Each number is 50 + 15 x the weight over its row's rms, rounded and kept within 0 to 99. Layers, rows and columns count from 0. The size before them is the row's rms in percent of the matrix's.

# layer 5 MLP down (transposed), 1024x256, rms 0.134, rows 528-533, columns 0-127
093:43 40 67 47 75 49 28 40 60 74 30 46 40 70 61 37 53 56 36 46 58 63 51 39 27 43 40 56 62 42 48 49 28 23 57 45 65 59 55 88 70 77 57 23 70 47 68 62 21 66 64 60 55 62 43 64 32 54 65 46 63 60 53 73 14 54 35 69 60 65 54 57 41 44 42 60 59 54 74 33 59 16 37 48 44 52 66 46 56 47 33 69 50 65 62 67 50 48 61 65 41 42 34 44 63 33 60 23 61 54 51 16 62 26 38 48 39 52 40 55 38 48 74 92 46 54 37 46
104:61 28 40 86 47 33 67 58 59 38 50 50 54 61 58 41 38 34 44 47 40 20 97 30 51 51 50 83 27 39 32 64 46 33 64 62 61 52 64 62 32 49 46 63 61 67 81 30 56 71 48 68 67 32 75 42 53 22 35 30 43 52 56 56 58 54 60 69 63 52 23 72 50 53 58 47 34 65 43 50 59 31 21 50 43 81 50 73 41 58 59 24 61 46 41 56 53 45 51 59 71 65 61 67 51 35 64 53 61 49 54 37 59 32 57 44 48 28 56 58 44 65 28 24 44 37 30 20
089:56 53 46 73 60 31 26 48 32 59 56 35 35 22 78 70 58 46 38 64 26 50 50 49 40 36 32 43 43 39 61 70 17 56 33 68 47 37 66 43 40 52 57 38 57 36 75 43 47 47 91 44 37 59 53 37 51 57 61 32 42 37 62 39 50 51 44 39 52 39 30 75 60 71 46 36 54 61 27 76 56 39 62 30 71 64 39 40 60 56 66 48 23 28 60 72 56 64 53 74 34 22 61 48 34 39 50 61 35 62 63 48 61 41 61 71 40 66 51 98 11 39 32 81 67 59 60 48
090:65 50 58 46 50 62 57 59 61 47 61 69 57 39 26 66 51 60 91 41 23 18 42 32 40 68 45 51 42 67 18 51 27 48 30 56 56 47 46 43 35 71 50 61 60 36 27 73 81 51 37 11 65 57 25 58 57 45 44 52 59 58 57 60 42 31 33 43 72 55 37 39 27 36 45 65 36 56 53 28 51 25 29 36 49 41 69 75 24 45 56 52 44 48 53 49 33 44 48 46 44 60 55 60 67 70 29 67 40 59 47 26 53 84 45 78 46 43 56 79 73 43 59 49 31 52 53 31
096:62 52 64 49 41 55 34 91 40 66 43 55 65 56 52 53 72 36 41 53 09 68 44 54 67 41 72 19 39 37 83 35 70 59 31 52 47 35 63 34 51 92 57 70 49 44 72 43 53 30 88 66 37 27 52 40 52 26 49 47 51 52 47 68 57 54 50 37 56 49 57 70 38 68 43 60 46 55 44 78 43 49 52 39 47 51 22 53 33 58 51 11 70 42 51 23 49 44 49 54 37 38 80 64 45 47 63 61 71 64 61 44 63 52 70 49 57 33 85 49 68 27 31 36 38 36 54 40
099:73 48 52 82 55 47 17 74 43 60 59 39 33 58 30 60 24 59 54 84 80 55 59 72 74 40 69 34 40 42 70 46 78 60 55 33 42 57 77 55 99 59 56 37 54 45 61 59 42 37 58 30 60 23 63 59 34 45 46 52 43 48 54 61 53 72 43 55 53 57 59 55 65 47 60 46 54 48 29 56 54 52 46 37 50 44 36 45 50 56 35 66 54 31 63 61 48 39 55 40 16 31 52 68 54 58 42 52 44 55 48 28 44 34 44 56 40 57 54 82 64 68 24 41 69 44 67 37
# layer 5 MLP up, 1024x256, rms 0.157, rows 529-533, columns 0-127
103:35 48 14 47 47 55 55 29 64 68 44 57 55 32 47 40 70 48 38 55 84 47 49 38 55 53 63 39 64 64 37 60 42 59 52 24 54 47 36 61 69 53 39 38 54 47 54 44 35 26 53 51 66 52 25 41 30 70 39 69 30 71 46 53 34 44 56 71 31 54 85 85 60 66 59 63 55 37 47 56 42 58 53 66 49 32 46 50 59 35 55 71 67 43 68 55 70 67 48 54 39 47 47 59 52 77 48 32 54 46 41 73 68 74 31 80 63 45 59 31 58 63 49 99 33 56 60 62
092:48 60 30 72 69 81 65 36 50 29 61 54 48 45 62 40 31 60 36 88 60 47 34 50 52 55 56 40 52 32 66 36 47 38 56 45 37 40 29 78 43 72 32 67 55 56 49 42 51 32 50 40 67 75 62 65 57 56 65 49 59 66 45 45 12 59 54 59 55 61 32 53 27 77 44 85 56 50 82 43 52 30 80 62 51 65 53 44 65 75 42 06 69 48 31 30 30 52 46 69 54 59 34 60 44 63 53 22 85 37 45 52 48 57 63 19 42 24 35 42 70 41 41 20 27 33 40 43
099:48 72 06 32 50 28 54 26 41 54 56 36 39 61 72 37 78 39 49 57 69 68 34 38 46 56 63 41 15 50 57 54 71 48 60 62 52 32 43 45 66 26 41 50 39 32 35 35 27 35 39 55 57 40 75 54 42 50 63 53 57 53 82 43 57 45 53 74 42 78 63 59 47 55 59 57 49 53 45 55 46 38 45 57 42 31 05 57 35 62 52 34 22 46 36 41 48 50 51 65 45 49 67 50 31 35 64 44 41 57 44 48 45 35 66 51 24 18 68 53 42 33 43 45 37 47 61 40
104:66 43 44 59 65 78 68 68 64 47 40 23 26 62 50 40 31 96 68 61 51 59 94 17 43 64 40 60 26 42 44 56 54 34 67 61 72 41 37 40 21 48 60 30 52 50 57 30 54 45 30 50 67 43 57 48 31 60 54 50 50 56 46 50 50 36 61 65 64 08 69 54 50 52 37 82 75 57 35 47 59 58 69 55 56 33 55 62 88 67 47 46 44 66 28 50 47 59 69 53 56 45 34 35 77 62 28 39 45 45 69 60 37 51 64 66 54 51 49 75 58 51 28 43 55 40 37 46
098:77 49 44 31 43 45 48 28 56 49 58 60 62 69 74 32 53 42 50 46 69 18 51 26 65 53 41 27 17 52 56 39 27 69 82 56 50 32 49 53 45 69 41 56 80 26 68 57 46 30 45 33 49 63 77 57 59 61 33 58 51 45 36 35 77 50 54 49 49 60 79 55 74 60 36 29 52 52 42 44 58 37 64 53 58 57 56 68 68 69 37 50 77 34 35 44 25 40 62 58 64 72 25 49 58 53 25 58 62 55 45 55 34 39 69 46 58 51 72 31 32 43 63 62 54 23 36 52